config.toml
n_head = 6
n_kv_head = 6
head_dim = 32
d_mlp = 1024
activation = "swiglu"
qk_norm = true
bias = "none"
init = "orth"
init_std_up = 0.0668
init_std_down = 0.0668
lr_head = 0.00689
warmup_steps = 41
decay_shape = "linear"
final_lr_fraction = 0.05
Each number is 128 + 32 x the weight over its row's rms, rounded and kept within 0 to 255. Layers, rows and columns count from 0. The size above them is the row's rms in percent of the matrix's.

# layer 8 MLP down (transposed), 1024x192, rms 0.0668, rows 228-251, columns 0-95
size [ 94  94  93 105  94 109  97 104 101 101 101  99 104  97  96 105  99 113 101 104 101 102 103 100]
[[131  93  86  96  92 134  90 133 101 114 134 124 198 180 143 121 130 138 147 166 156 109 144 169  95 105 101 130 106 172 160 126 123 106 138 114 149 103 125 156 171 117 112 108 171 140  68 107 192 107 109 133 161 110 203 166 146 147 133 144 165 160  62 129 110 156 106  83 110 112 153  83 110 124 135 108 147 105 139  98 115 135 129 161 133 150 154  96 156 104 157 131 128 134 109 103]
 [172  97 125  89 130 180  95 146 162 131 153 101 167  90  96 144 106 160  99 104 153 129 161  98 144 104  88 179 105 105 147 110 145 104  60  72 174 144 117 137 105 152 164 115 119 146 105 122 149 138 181  95 168 131 106 153  97 112 143 157 127 145 182 122 171 122  75 120 129  99 120 134 116 181 102 160 108 130 151 140 178 148  94 121 183 153 161 124 188 157  69 133 146 108 120 131]
 [116 137 211  98 121 151 180 125 102 177 104 128 153 179 187 115 107 163 204  97 115 118 118  91 153 152  85 160 120 166 105 130 145 121 137  35 134 159 131  91 170 144 134 133 108 138 124 145  94 109 111 151 107 133 118 155 183 120 136 199 129 209 196 152 112 104 165 107 159  81 124  90  72 164  93 183 119  76 160 134 159  90 166 151  90 113  93 141  92 113 110 106 129 165 127 141]
 [123 129  79 102 134 148 139 183  92 131 245  86  87  78 123 102 108 132 156 152 165 130 117  99  74 127  92 122  80 140 196 129  83 167 176 100 112  70 107 161 115 117  86 107 154 140 120 148  94 163  89 157 149  86 155 183 149 142 148 130 153 112 140 161 130 100  99 114 107 149 123 142 182 151 158  89 169 120 145 145 127 152 103 113 163  93 158 135 139 134 228 140  85 116 123 156]
 [ 76 144 122 103 117 142 165  99 149 135 122 115 141  84 115 123 110 126 108 119 168  54  99  77 126 161 113 136 117 181 100 166 172 122 144 190 129  98 144 157 124 108 103 124 184 104 138 159  98 108 107 159  99 115  73  96 158 148 171 108 102 106 119 158 184 141 138 128 107 142  83 191 127 101 170  99 161 135  91 135 152 156 112 144  97 176 114 117 148 212 127 110 141 128 113 103]
 [114 176 147 124  97  78 133 146 130  85 113 101  98  90 121 113 134 110 147 116 134 167 114 146 111 141 114 109  95 135 111 183  96 181  78 117 153 147  65 124  85 159 113 134 159 178 187 144 108  87  97 102 134 147 106 135 182  70  89 125 182 178 115 104 120 119 152  99 170 112 127 130 162 120 137  96 116 112 139 146 165 191 218  91 132 178 140 163 138  88 104 123 184 141 111 131]
 [105 124 180 131 165 173 157 104 110 118 103 129  89  57 160  76  98 112 143 145  96 136 137 169 116 116  50 115 117 128 154 131 176 114 147 124 179  94 146  96 137 164 112 113  85 113  62 151 136  89  44  98 113 155  67 137 171 125 183  88  94 187 115 146 159 139 155 122 149 154 146 132 113 124 170  90 152 150 141 164 132 138 119 117 141  88  85 185 145 174  95 136 123 149  94 170]
 [149 107  88  85  90 146 155 153 193 144 150 166 135 132 161 153  61  85  63 107 102  92 118 141 193 177  99 119 119  92  99 145  80 146 198  93 130  83 118 128 118 186 189 131 115 122 157 129  85 113 172 110 152  93 115 111 140 125 200 119 122 149  90 123 127 181 159  52  71 132 149 129 179 123 111  82 120 141 176 122 145 102 140 146 110 107  92 173 114 138 139 118 159 163 121 150]
 [139 163 150  83  99 120 123  87  75 122  90 105 105 199 127 139 140 158 108  73 192 151 147 151 104  83 195 195 130  86 142 107 146  83  96 180 193 154 167  83 110 168 132 156 139 106  88 123 103 219 123 158  94  99  44 102 153 138  94 152 125 146 125  93 159 116 102 131 121 120  85 126 131 118 159 117 125 149 126 143 136 144 139 195 129 113 138 151 144 103 105 167 152 110 127  96]
 [149 121 146 129 142 134 149 126 130  75 127 127 125 147 147 147 199 121 138 167 158 145 104 131 115 193 126  95 159  62 111 120 113 134 114 131 126 166 112 132 141 110 127  77 109 191 116 141 131 129 153  66 125  94 173  68 104 136 134 142  74  77  82  89 123 183 111 172 107 165 133  63 128 152 123  78 122 124 111 130 167  83 151 134 167 147 100  75 164 164  86 107  68 149 143 123]
 [157 137 128 185 127 130 138 133 100 128 110 134 147 138 133 155 112 148  93  81 137 125 198 152 113 138 137  94 183 159 153 161  79 117 135  84 155 134 122  99 106  94 120 143 136 117  85 148  61 125 207 169 119 102 100 117  75 103 142 134 103 119 122  96 176  69  74 108 144 113 141 144 153 109 124 133 153  88 163 134 119 166 164 138 107  48 128 118 114 134 127 132 184 148 139 108]
 [109 161  97 115 124 123  88 168 158 117 162  91  30 195 128  96 144 135 155 144 171 143 128  93 110 158  91  72 138 106 105 141 151 148 126 115 131  87 158 200 121 115 121 141 153  72 129 141 105 119 154 128 125 161 152 168 110 171  49 113  99  85 136 136 135 172 112 181 131 138 186 104 136 149 136 139 118 112 141 102  74 161 142 139 122 104  96 151 106  74 100 146 106 116 138  90]
 [130 179 155 152 100 115  97 132 132 145 205 149 114 166 145  76 144 182  77 131 128 121  95  82 162  98 122 175  90 152 105 128 139 121 118 107 123 153 158 122 168 116  28 131 129 117 158  73 130 131 122 115 100 107 201 101  50 121 149 126 125 130 134 193  80 100 118 129 127 173 142 117 151 191 136 178 108 126  92 103 162  82  66 118 153 138  89 144 162 154 168  90 164 155  96 124]
 [114 133 148  73 111 115 104 117 101 108 100 127 118 143 139 148 117 167  78 150 143  96 183 108 114 167 105 119 186 122 141 117 138 119 103 119 118 134 136 120 161  96  58 158  61 156 198 120 160  90 157 144 122 104 148 128 161 167  96  89  93  87 200 113 140 103 131 138  99 146 161  71 124 161  85  63  74 164 112 124 152 126 133 176 178 110 119 141 140 186 126 134 129 112  75 143]
 [183 124 122 108  98  40  90 106 143 137 196 184 120 151 117 160 100  96 174 107 107  73 124 120 183 187 127 114 149 196 162 131 107 190 187 131 128 126 162 161 110 190 110 236 174 119 157 167 103  81 106  95 119 103 152 101  90 151 124  97 114 107 170 153  92 172 139 129 118 138 109 128 128 130 146 149 177 106  67  90 123 146 149 146 126 141 144 111  83 169 182 123  92  74 167 104]
 [ 84 115 133 107  76 161 130 147 147 136 168 111 101 142 139  97 169 201 180 156 174 145  96  83  70 178 191 152 162  84 170 108 142 165 122  91 106 138 114 141 203 162 156  99 161 110  90  56  94 106 189 143 100  98 124  85 197 185 115 212  73 134 164 106 115 107 138 143 139 117  96 126 135 154 140 112 142 130 128 118 147 116 104 124 160 142 108 111  90 156 168  96 144 175 142 131]
 [174 155 119 138 108 137 123 174 107 117  76 108  51  66 126 178 189 140 118 121  99  92  97 132 121 152 112  92 166 127 113 111  96 117 120 118  73 100 115 132 117 162 165 161 187 124 122 136 111 114 143 158 176  74 169 150 111 129  99 198 119 118 127  67 159 150 103 141  89  99 127 197 101 123 117  80  96 125 141  77  87 186 119 122 143 110 150 132 166 115  82  96 170 135  83  83]
 [ 61 131 126  89 145  97 178 186 137 104  34 144 155 119 133 134 154 141 164 128 165 142 175 111 193 127 140 160 157 140 114 163  98 127 105 108 149  95 111 185 128  62 173  86 113  96  67 176 101 122 155  93 176 120 151 118 105  82 142 140 195  65 178 126 149 142  74 109  93 127 181 127 149 138 142 108  93 103 169 113  70 151 115 132 139  92 102  98 168 153 153 103 143 173 145 142]
 [119 190 116 148  92 127 143 111 158 142  51  74 145 140 131 136  85  92 122 160  91 148 150 202 133 157 133  96 148 133 170 219 154 111 157 152 117 139  81 113 153 108  35 138 157  93 132  98  90 138 125 165  70 103 122 146 120 143 168 172 155  79 147 106 121 129 122 135 179 167 135 107 125  81 133 120 149  82 162 162 168 172 146 104 122 161 179 145 181 161  93  71  90 125  95 134]
 [142  82 159  74  48 132  88 141 205 105 143 190 111 150 120 131 107 160 139 148 134 124  84 117  79 140 114 147 118 207 104 122 160 160  87 167 156 155  70 154 141 138 154 137 156 110  86 109 172  86 142 105 113  84 143 151 146 117 141 128 129 166 141 115 134 185  39 129 160 133 187 103 110  98 105 142 176  95 139 164 133 116  96 143  58 160  82 130 137 154 134 103  67 152 115 148]
 [132 154 100  85 153 141 166 129 154 114 149 126  82 141 144 134  87 130 147 118 117 166  58 104 152 162  88  97  80 182 145 154 126  90 152 118  89 115 117 121 147 152 129 178 143 119 129 142 189 160 131 150 114 141 159 136  71 128 154 162 122 158 168 138  93 162 173 194 147  97 154 154 136 181 152 116 108 170  93 159 113 125 101 178 122 108 117 118 149 162 122 139 152 141 182 139]
 [148 110 100 188 127  91  60  71  87 154 145 120 134 121 195 164 122  98 159  94  94 111 139 148  99 146  87 115 111  96  79 179 162 150 136 156 166 168 126  84 128 165  94 140 105 155 166 122 125 140 147  96 186 108 126  95  73 121 149 139 137 130 119 145 183 176 140  55  92 176 137 194 104 138 183 105 158 106 126 113  79 125 115 102 112  90 189 119 138 123 114 111 189 128  96  91]
 [112 162  27  57 128 143 152 173 101 144 135 119 117 154 138 140 116  75 123 156 143 133 121  62 141 161 132 165 119 117 188 126 158 195  74 144 156 134 142 165 131 130 128 171 189 146 178  97 149 109 103 150  75 135 149 163 157 101 106 129  82 106  78 140 147  87 162 128  87  93 117 136 178 134 154  65  89 157 130  69 151  96  67  79 150 159 142 150 113 113 143 117 110 134 112 112]
 [153 127 102  86  82 169 159 148 106 117 113 180  83 118 138 114 164 139 107 168 145 122 165 127  76  96 209 138 151 154 131 104 104 174 117 109 130 139  71 171 110 109  89 138 158 159  82 132 128 104 181 118 128 110 129 162 140 131 175  86 116 195 135 161 117 131 175 108 154 152 185 156 135 104 178 134 191 152 135 118 169 146  80 139 104 146 113 131 153 185  55 129  60 133  98 144]]
# layer 8 MLP gate, 1024x192, rms 0.065, rows 229-252, columns 0-95
size [ 97  97 104  90 112  99 102 102 101  96  99  96  91  90 103  97 114  96 119 104  98 104  97 102]
[[142 127  75 101 142 162 161 121  78 162 115 137 161 132 104 132  96 140 122 120  80 131 103 124 140 133 176 111 104 123 103 160 155  65 163  88 104 127  76 149  84 177 141 114  97 149 127 134 140 148 193 139 159  19 114 142 162 108  87 118 140 127 123  90 161 125  77 138 127 131 109 150  52 117 111 114 135 117 150  70 108 103 148 100 156 108 152 165 128  80 129 122 110 116  42 145]
 [163 141 121 108 120 108 105  98  90 137  89 136 131 177 163  97 112 149 152 110 116 141  86 154 183 143 144 143  78 157 186 140  99 143 120 116 122 165 108  70 122 166 168 123 110 138 124 136 171 118 208 122 187 115 118 169 115 102 107 145 100 152  95 114 136  93 150  69 159 160 158 144 164 154  98 135 108 112 116 122 126 118  95 141 165 154 161 110  47 124 127 133 127 140 179  60]
 [ 64 124 135 134 181 147 105 157 128 154  81  99 125 144 101 114  65 116 188 135 161  91 146 158 130 139 138  77  97 123 113 169 151 169  83 133 158 134 165 155 116 150 123 141 132 100 159 113 126 142 149 130 128 184  97  82 169 159 201 133 120 137 134  61 194 118 148 137 114 152 150 174  91  84 152 220 167  50 120  94  75  97 202  85 108 123 116 123 169 140 169 121 144 168 123  75]
 [124 201 100  80 164 106 127 129 131 103 105 105 173 136  84 119 105 164  88 152 145 130  84 116 164 128 105 192 127 172 190 109 121  94 167 179 153 140 164 181 184 163 103 161  99 127  93 155 110 217 162 162 110 123  95 114 116 110 150 129 130 118  80 132 131 158 200 194 112 124 123 146 156 178 124 147 141  99 113 108 157 125 146  79  97 117 157 176 150 165 107 111 100 131 105 129]
 [152 109 177 126 116  86 105 138 125 123 164 106 103 102  77 130 112 141 146 171 168 126 117 151 173 186 144  54  66  63 124 137 114  64 181  74 142 121 162 181  77 173 151  85 119  97 151 149 128 144 178  89 126 138 122  69  86 106 130 111 183 149  88 144  44 126 151 115 123 104 137 137 129 120 119 133  98  67  99 103 188 174 120 112 163 161 141 197 184 105  78 120 118 104 149 127]
 [127 163 133 129 127 134  95 171 102 131 163 129 124 160  64 103 126 166 110 169 115 135 125  76 123 115 137 156 152 137  87 129 148 143 190 119  40 146 144 158 159 126 136 151 114 134 134  97 159  58 129 138  86  65 166  79 107 153 147 117 105 113 121 172 113 118  96 164 133 115 134 130 101 133  87 127 186 176  83  88  91  94  73 149 142 124 105 121 180 135 150  81 139  98 126 109]
 [104 136 113 100 114 181  74 110 168 132 100 160  96 148 183 110 147 137 157 134 149 146 153 130 137 125  78 123 152 136 117 144 119 114 167 121 133 161 144 161 186 184 175 171  95 144  85 114 118 158 183 165 191  88  96  78 142 135 126  87 151 103 122 124 113 142 217 138 127 127 120 156 163 115 149 107 120 192 136 154 124  88  92 192 118 144  96 185 101 116 138 134 108 238 170 117]
 [147 118 131 152 188 155 123 138  86 142  48 167 107 149 131  95 121 146  98  39 205 150  90 151 169 129  86 110  50  82 138  93 107 112 154 126 147 133 138 113  96 128 128 193 119 134 124  86 110 111 170 204 177  87 129 183 118 153 118 116 143 128  73 123 152  60 106  95 119 130 125 121 190 101 161 159 125 133 143 128 136 129 140  98  94 121 145 170 120 157 223 174 130 146 114 106]
 [157 183 117 121  99 102  74 115 128  95 122 150 141 139 153 172 108 133  89 167 117  93 128 131 134 122 172 122  72 136 154 139 116 125 185 124 150 105 173  89 135 147 104  99 201 190  87 171 108 140 163 125 163 148 123 178  70 112 160  35 194 151 126 136  57 121 118 133 158 134 129 196 151 115 165 138 127 109 110  54 107 217 143 124 134 209 117 155 109 142 150 156 145 181 104  75]
 [150 113  95 186  77 181 128 101 105 157 132 140 103  97 116 133 190  88 154 188 159 154 128 141  97 131  79 127 159 104 122 123 128 130 175 157  80  98 105  68 117  82 105 111 133 132 113 113 150 180 154 143 162 158 173 162  79 122 118 134 167 146  95  97 132 103 201 151  80 167 126  97 168 131 177 111 110 132 145 125 170 120  88 138  81 140 136 125 105 146 182 182 120 118  81  80]
 [159 126 183 135 137 193 169 133 111 119 100 140 184 109 146 193  68 153 120 150 105 124 131  64  80 147 128 148 161 127 103 125 149 138  73 104 123 152 148  71 126 157  87 185 159 150 133 135 124  89 139 118 151 101 102 166 172  78 140 113 114 148  85 113 147 113 170 144 163 150 160 177 133 201  78 113 136 143 141  90 132 144 134 155  51 159 137 115 128 182 106  94 166 191  84 112]
 [146 105  98 158 143 110 160 156 117 132 109 127 171 193  91 108 119 158 181 128 120 149 128 196  99 152 151 161 110 132 192 123 145  51 138  92 146  80 182 153  90  94 121 171 135 119  43 215 114 107 179  87 102 152 107 151 118 120 153 157 147  83 172  95 142 100 101 104 134 175 135 107 118  58 109 150 150 133 175 105 141 111 131 139 141 147 126 160  81 115 120 141 108 113 174 104]
 [153 227 129 111 120 120 109  93 122 212 158 140  85  61 112 186 149 125 107 150 123 170 116 129 135 153 130 155 149  73  83 163 128 104 142 126 169  77 114  39 143  94  82  84 109 161 119 166 106 124 154 108 173 104  53  77 150  82 137  87 137 138 136 144 161 166 119 158  82 115 112  97 146 218 156 115 110 122 179 144 147 136 151 127 152 153 149 144 125 144 165 134 166 150 108 100]
 [201 116 140 123 164 160 161 105 114 133 132 157 132 137 162 137  70 113 125 119  91 120 195 113  91 155 117 169 119 141 119 135 117 110 155 134 115 138 124 147 152 105  86 155 106 192 122 152 121 151  74 143 164 108 159 128 127 236 119 157 102 100  94 119 111 167 107 137 172 154 138 192 137 104  94 164 140 161 104 173  68 119 107 110  98 144 128  78 127 104  96 191 166 116 138 144]
 [ 96 158 103 105  77 105 163 161  82 112 110 110 196 170 164 175 141  78  79 154 139 194  81 153 126  99 160 176 138 186 183 133 122 135 146 128 137  98 163 109 175 149 119 122 155 150 188 141 140 142 130  92 102  99 109 125 156 107 101 165 172 195 108  81 106 133 124 139  46 159  99 109 110 122 126 138 150  93 178 155 120 131 106  55 103 200 129 173 140 119 126 172 180  87 171 149]
 [104 133 148 116 143 136 141 164 146 175  82 124 126 118  83 172 166 187  72 153 128 120 114  79 163 117 115 172 136 100 111 151 154 200 158 166 153  51 116 124 116 106 167 121 147 166 149 113 169 193 101 180 135 141 132 112 177 110 157 110 127 140 136 165 136 135 100  69  91 164 153  91 147 101 144 149 178 133 137 123 130 168 127 160 131 103 120 158 160 179  88 134 112 132 145  65]
 [120 150 126 102 154 153 139  98 167 106 160  83 158 121  68 123  84  81 127 143 176 111 169 183 109 109 127 108  61 113 117  98  80  96 134 143 159 115 120 160  92  93 148 120 109 111 207 122  77 143 149 158 121 118 205 141 184 149 173 124 110  97  78 173 140 134 181  97 143 142 107 106  99 126 102 203 125 151 135 139 209  84 119  85 115 145 182 131  96 111 146 146 151  70  90 144]
 [ 42 118 172 135 107 128 150 110 132 103 127 172 131 165 122 129 112 127 102 180 131 125 207 170 100 172 147 169 109 141 122  75 221 125 140  63 149 133 120 136  74 128 158 134 106 134 164  45 118 144 146  61 166 127 117 123  92  97 138 123 137  68 122 115 134  64 185 102  92 142 157  75 124 141 171 159 171 135 113 128 110 140 116 142 148 106 132 117  74 178 160 145 163 108 152 128]
 [108 150 124 135  72 173 107 192 140 197 134 132 154  99 184 102 140 136 139 114 130  96 156 109 158 110 105  87 106 164 130 161 132 171  66 156 116 108 130 172  74 113 134 190 141  83  86 146 123 103 142  96 102 157 138 139 167 116 117 138 125 112 161 130  62  97 101 136  82  95 125 106 153  83  46 117 215 141  98 101 146 137 128 100 106 146  83 128 180 140 123 117 130 141 145 155]
 [ 87 105 119 123 105  95 166 171 135 140 123 160 166 145  86 164 127 136 173 136  90 163 151 139  70 142 154 124 129  71  23 197  86 115  28 109 142 170 131  58 118 180 105 107 143 122 120 120 136 100  99 131 140 165 140 121 140  88 133 185 139 146 110 155 157 135 112 127 131 126 117  93 106 132 122 127 130 118  76 141 162 104 161 103 117 156 140 144 110 125  77 122 122 122 138 182]
 [155 162 132 100 127 129  69 109 100 158 112 219 114 130 103  96 134 112 124  45 150  72 152 117 144 158  66 106 158 132  72  61 120 156 114 124 222  71 137  99 128 115 101 158 155 131 128 205 101  79 149 132 143 161 117 123  99 108 119 123 120 156  98 110 173  74  96 127 139 141 129  90 145 117 138 132 151 138  78  75 144 112 110 141 140 124  86 105 158 133 168 163 108 113  97  88]
 [139 201  87  91 122 154 174 121 156 102  92 130 169 165 103  49 102 128 110 122 139 124 165 137 124 167 113 175 119 143 117 120 177 162 132  78 167 128  91 127 160 133 175 118 117 153 112 162 131 117 186 127 173 158 148 125 184 125 112 128  87 129  80 160 146 100 150 110 118  95  89 204 116  84  78 110  76 104 126 122 142 109 172 109 124  76 168 115  83 128 103 102 152  75 185 106]
 [ 86 145  97 154 114 146 158 138 158 104  92  67 153 103 143 113  92 127 100 167 146 146 101  85 101 136 116 130 160 150  90 131  97 152 143 123 160 140 213 151 111 122  78 101 148  99 115 156 101 150 115 136 115  92  55 125 146 126  93 141 124 116 124  94 149 118 120 141 111 159 108  58 164 153 121 160 107 155 195  97 115 117 135 152  73 121 111 102 146  73 138 124  93 136 163 113]
 [105 120  70 103 141 145  69 200 115 117  96 124 104  59  97 125 109 129 173  77 107 177 112 208 139 175 162 144 147 158 124 158 103 157 183 137 103 155 132 115 144 133 111 141  96 132 117 188 120  89 101  98 109  99 166 124 114 135 110 148 119 176  81 101 199 103  90 144 146 171 118 142  81 114 134 106 117 206 107 127 115 114 106 154 109 185 109 154 145 114 113 164 128 133 145 170]]
# layer 8 MLP up, 1024x192, rms 0.0686, rows 229-252, columns 0-95
size [ 99 109 107  83 107 104 101 103  96  97 100 105 102  96 100  96 107  97 115 104 100  98  99 105]
[[155 116  76 150  98  84 142 135  94 132 195 100  53 153 155  93 167 152 152 125 133 150 135  72 103 137 114  97  90  34  95 146 163 132  83 149 134  55 155 115 187 124 176 150 158 120 132 149 163 142 113 129 150 161 143 145  73 146 145  94 149 143 170 155  88 103  83 146 114 110 120 150 138 157 181 129 119 157 111 199 172 131 136 103 129 135 121 126 113 122 142 148 148  95 132 161]
 [173 112 101 123  78 153  92 119 145 135  83 165 156 105  94 184 103  98  73  83  97 193 156 111 104 102 222 120 138 112 143 159 140  99  92 178 181 140 143 184 142 188  85 102  81  96 119  62 179 186 164 132 125  94 111 173 115 145 106  95 105 126  91 121 101  90  89 133 144 147 201 133 141 106 129 146 150 164 114 134 108 133  82 136  89 140 121 118 117 157 161 140 134 126 130 159]
 [114 122 158 139 134 123 129 173 109 118 150 195 125 190  95 152 187  79 200 186 116 160  88 116 154 111 144  88 106 148 103 109  85 104 153 150 136 123  63 135  80 115 142 124 101 106 212 105  71  59 182 114 103 153 132 137 186 133 150 132 135 129 119 156  95 101  98  73 107 140 102 167 133 136 116  96 165  89 108 111 156 108 112  86  72 172 134 116  41 134  88 152 139 102 115 131]
 [132 105 135 163 109  89 185  79 186 153 187 123 109 189 160 169 122  80 114 174 123 141 149 114 121 115 120 124 148 135  94 211 148 174 168  71 152 162  88  75 155  83 114 193 140 112 107 188  94 113  99 126 150 111 198 105 111 158 150 118 151 123 122 179 149  69 124 161 131 154 128 116  98  65 110 128 101 148 160 123  97 151 139 109 144  74  85  97 129 136  97  99 142 114 139 120]
 [128  87 135 117 133 110  83 178 140 128 121 164 137 157 107 117 184 123 158 131 127 129 143 196 120 168 142 153  94 163 151 154 118 133 116 171  67  68 165 153 140 109 147  96 121 159 121 139  98 174 109 165 137 118 108 180 116 103  87 132 158 148 104 141 112 125  84 111  84  98 111 114 110 178  90 116  88 186 136 128 174 147 176 132 127  95 177 152 167 125 124 123 137 180  62 134]
 [153 152 118 121 126 129 163 153 128  83 106 129 126 129 107 114  72 161 157 154 114 119  71  84 100 163 108  93 113 187 139  94 138 142 152 160 118 126 152 174 175 112  95 102 178 160 108  47  94 164 143 121 121 142  90  82 129 123 105 136 152 133 156 188 159 195 144 137 102 119 113 156 133 157  82  98  99 105  55 103 187 123  85 103 107 153  75 161 120 118 126 102 108 125 121 116]
 [147  93 134 149 146 108 131 171  95 115 144 149 148  71 169 125 159  94 145  84 134 115  84 122  55 121 196 136 117 159 197 161 146 152 144  77 119  71 123 166  53  79  99  74 177 164 101 122 144 173  99 107  62 119 133 168 165 211 123 137  51 125 151 118 147 126  89 139  74 112  99 139 103 105 125 138 100  61 152 106 118 128 151 121 106 175 105 162 125 164  77 137 154 164 117 124]
 [150 137 160 104 109 174  70 161 112 117  97 108 123  95 131 127  98 130 129  61 165 153 122 110 132 102 141  69 113 137 115  97 136 128 160  84  96 124 147 144 132 158 124  84  61 186 167 143 107 151 106 122  99 114 110 112 126 119 115 139 139 106 151 115 128 196 154 115 116  84 154 107 125  94 166  53 129 120 146 184  90  90 136 225 158 145 153 139 130 104  68 129 128  73 145 174]
 [129 178 125 147  78 196  92 113 134 110  99 141 101 155 129  88 182 145 111 173 157  65 126 200  68  86 119 140 134 125  91 137 116 112 107 102 117 146  90  73 142 109 105 132 126 148 101 148 134 185 160 172 183  87 135 204 162 136 106 128 153  50 162 154 146 156 144  88  80  85 107 106 143 125 163  82 139 137 169 175 103 129 115 128  82 131 153 157 131 157  72 125  75 103 106  88]
 [129 148 148 149 170 158 168 133 165  82 162 151 138 139 125  99 151 133 156  62 163 152 115 135 132 168 100 114 105 185 159 162 192 111 149  69 123  97 135  94 206 158 112 108 161  83 106 155  79  99  96  99 117  93 125 168 114 149  86 143  87 127 121  89 163 155 111 100 152  82 133 104 106 144 189 106 163 129 133 140 118  93 142 112 137 120  96 119  96  88  69 114 114 174 146 102]
 [140 131 111 118  65 136 144 174 184 110  96 176  76 117 193 102 141 114 121  85  85 120 131 125 176 107  83 111 144 118 105 158 155  17 114 149 202 148 127 136 184  95  63 141 193 156 144 132 104 142 109 119 122 102 110 154  89 118 130 100 137 142  70 115 120  89  98 130 176 109  96  86 106 120  65 206 133 118  85 151  70 114 153 112 133 129  97 158 165 143 123 125 159 107 120  85]
 [ 93  91 110 117 106 120 148 145  90 129 110 101 134 179 107 110 135  96 174 137 120 156 159 142  99 143 181 117 143 114 119 115 124 110 128 136 190  78 143  99 157 136 167  92 145 100 121 137 102  77 128 108 184  80 130 167  88  75 151 128 139 121 113 180 158 128 156 137 126 100  67 121  45 155 103 133 143 108  87 137 123 154 159 115 200  86  98  69 127 136 120  97 123 156 201 216]
 [126  87  79 132 167 166 113 162 164 111 161 103 128 150 130 100 119 159 142 107 123  69 130 110 145 111 156 102 137 123 188 138  95  66 170 198 103 147 127 116  84 114 114 127  61  87 142 176 128 216  86 146 160 152  80 171 134 121 155 127 116 108 104 111 110 164 132 117  67  87 102 165 182 107  87 139 131 133 143 132 127  99 156  99 120 149 174 109  96 173 179 122 124 150 145 112]
 [198 123 107 129 157 146 133 134 120 132 125 130 126 105 107 138 124  95  85 135 148 140 140 111 181 138 174 165  71 142 145 157 126 135 155 149 103 125 120 178 146 143 123  60 178 107  93 135 171 127 194 158 156 151 122 163 144  89 138  96 188 116  64 126 188 101 137 128 172 113 138 168  91  88 112 104 142 158 163 145  77 171 149 176 131 181 154 137 124 145 160 158 151 118 100 114]
 [112 132 167  92 122 199 102  62 117 163  54  68 144  95 141 149 204  97 118 118 148  97 141 131 133 152 198  43  86 148 162 114 139 155 125  86 194  66  96 100 135 107 120 178 165  70 138 145 122 184  35 105 114 179  98  84 149 159 147 140 142 194 142  91 110 102  84 148 104 124 132 162 100 108 171 128 119 124 131 151  97 151 157 182 103 122 144 173 129 143 143 116 121 147 122 105]
 [126  86 117  65  98 145 124 118 119 148 121 143 159  55  76 142 109 168  87 144 125 122 166  81 151 128 153  57 126  60 152 103 130 167 111 156 154 117 104  84 111 111  80 148 142 144 123 123 145 107 128 159 203 172 158 151 122 114  74 101 141 148 126 170 135 116 157 158 163 144 144  65 168 123 157 181 139  91 145 142 150 130 200 106 151 134 138  93 177 163  94 119 127 112 126  96]
 [ 80 101 141 162 150  97 120 124 107 144 122 129 111  73  81  92 104 103 168 136 144 167  69  90 131 160 149 141 152 139 149 114 189 174 117 128 141 174 117 156 135 119 153 120 120 152  90 158 124 116 126 117 104 136 142  74  95 103 161  99 101 170 182 162  94 101  89  87  94 148  70 170  96 138 144 157 104 113 116 168  91 171 110 133 124 113 144 112 110 165 142 162 124 160 100 139]
 [150  96 108 159 133 255 145 115 106 126 124 127 115 103 174 130 130 134 131  97 107  69 156 113 153 126  81 145 103 172  97 118 120 126 119 121 150 154 167 139 125 126 159  87 146 177  71  79 132 144 119 112 118 169 157  84 101 124  68 113  58 181 117 154 174 152 108 127 119  93 119 123 121 114 137 112 121 129 160 128  87 120 138 177 129 122 161 110 181  72 102 137 111 121  45 128]
 [115 127  98  99 141 148 128 165 122 108 191 129  95 107 140 100  50 113 113  64  92 133 127 176 186 113 165  88  77 181 154 112 120 164 166 116  81 115 118 129 100 139 103 153 130 125 124 128 147  98 102 162 170 146 143  91  89  78 139 161 143  69 134 165  93  58 167 116  99 103 162 157 114  95  93 129 132 113 123  82 103 107 143  85 177 147 155 118 116 112 129 109 152 160 123 118]
 [122 152 113 122 130  98  75 140 189 111 166 147 130 107 147  89 129 170 125 138 173  77 137 104 151 175  53 126 157 136 134 106 115 101 123  94 101 136 178 163  59  91  90 211 138 121 104 147  96 115 166 105 106 146 124 200 109 128  86 113 183 128 132 187 113 102 145 162 140 181 124 150 135 145 127 129 150  99  84 147 137 119  92  97 174 105 165 180  86  99  94  85 110 102 105  96]
 [161 129 166 105 151 129 122 125  95  99 130 169  76 164  91 125 129 132 123 163 109  85 137 141 156 131 155 158 154  72 125 130 104 136 135 128  99 125 142 112 132 161  92  90 129 120 157 135 131 101 127 137 163 117 111 130  89 131  91 117 107 162 190 148 121 119 203 113 121 154 141 159 125  63 123 108 179 124  84  61 124 138 127 105 144 168 132  61 112 114 130  88 103 122 114 182]
 [115 122  70 114 116 157 155 118 152 185 137  87 173 168 147  89 161 178 133  90 120 117 172 132 113 130  76 156 123 103  93 166 129 133 119 117 120 122 150 175 186 154 108 148  92 132  37 176 116 167 202 148 190 110  81 166  73 140 179 116  88 146 129 139 170 169 131 125 148  72 126 136  58 147  86 152 158 151 135 138 123  94 139 133 102 119 147 106 159 106  60 118 100  85 132 143]
 [232 111 178 121 125 191 123 189 125 122 104 126 130 172  97 136 194 135 118 141 105  81  76 129 146 150 163 113 142  85 134 144 152  77 154 141 138 125 111 126  91 107 117 106 175 156  35 116 173  86 126 122 158 175 117 174 171 112 114 124 159 103 167  94 105 123 178 139 135 124  83 157 140  85 174 148 162 123  92 114 109 151  90 127 213  79 152 117  71 115  26 111  82  89  57 106]
 [124 143 169 161 123 160 109  82 130 155  93 150 118 130 141 117 114 139 106 115 178  84  70 137  98 132 152 145  92 124 140 134 146 118  74 149 130 120 108  97 128 161  79  93 134 167  99  61  74 124 145 125 108 159 130 165 111  95 136 148 196  57 129 159 179 134 105  80 114  27 121 100 141 139 102  94  98 153 130 103 140  61 132  89 142 124 144 108 159  90  98 145  78 153 164 134]]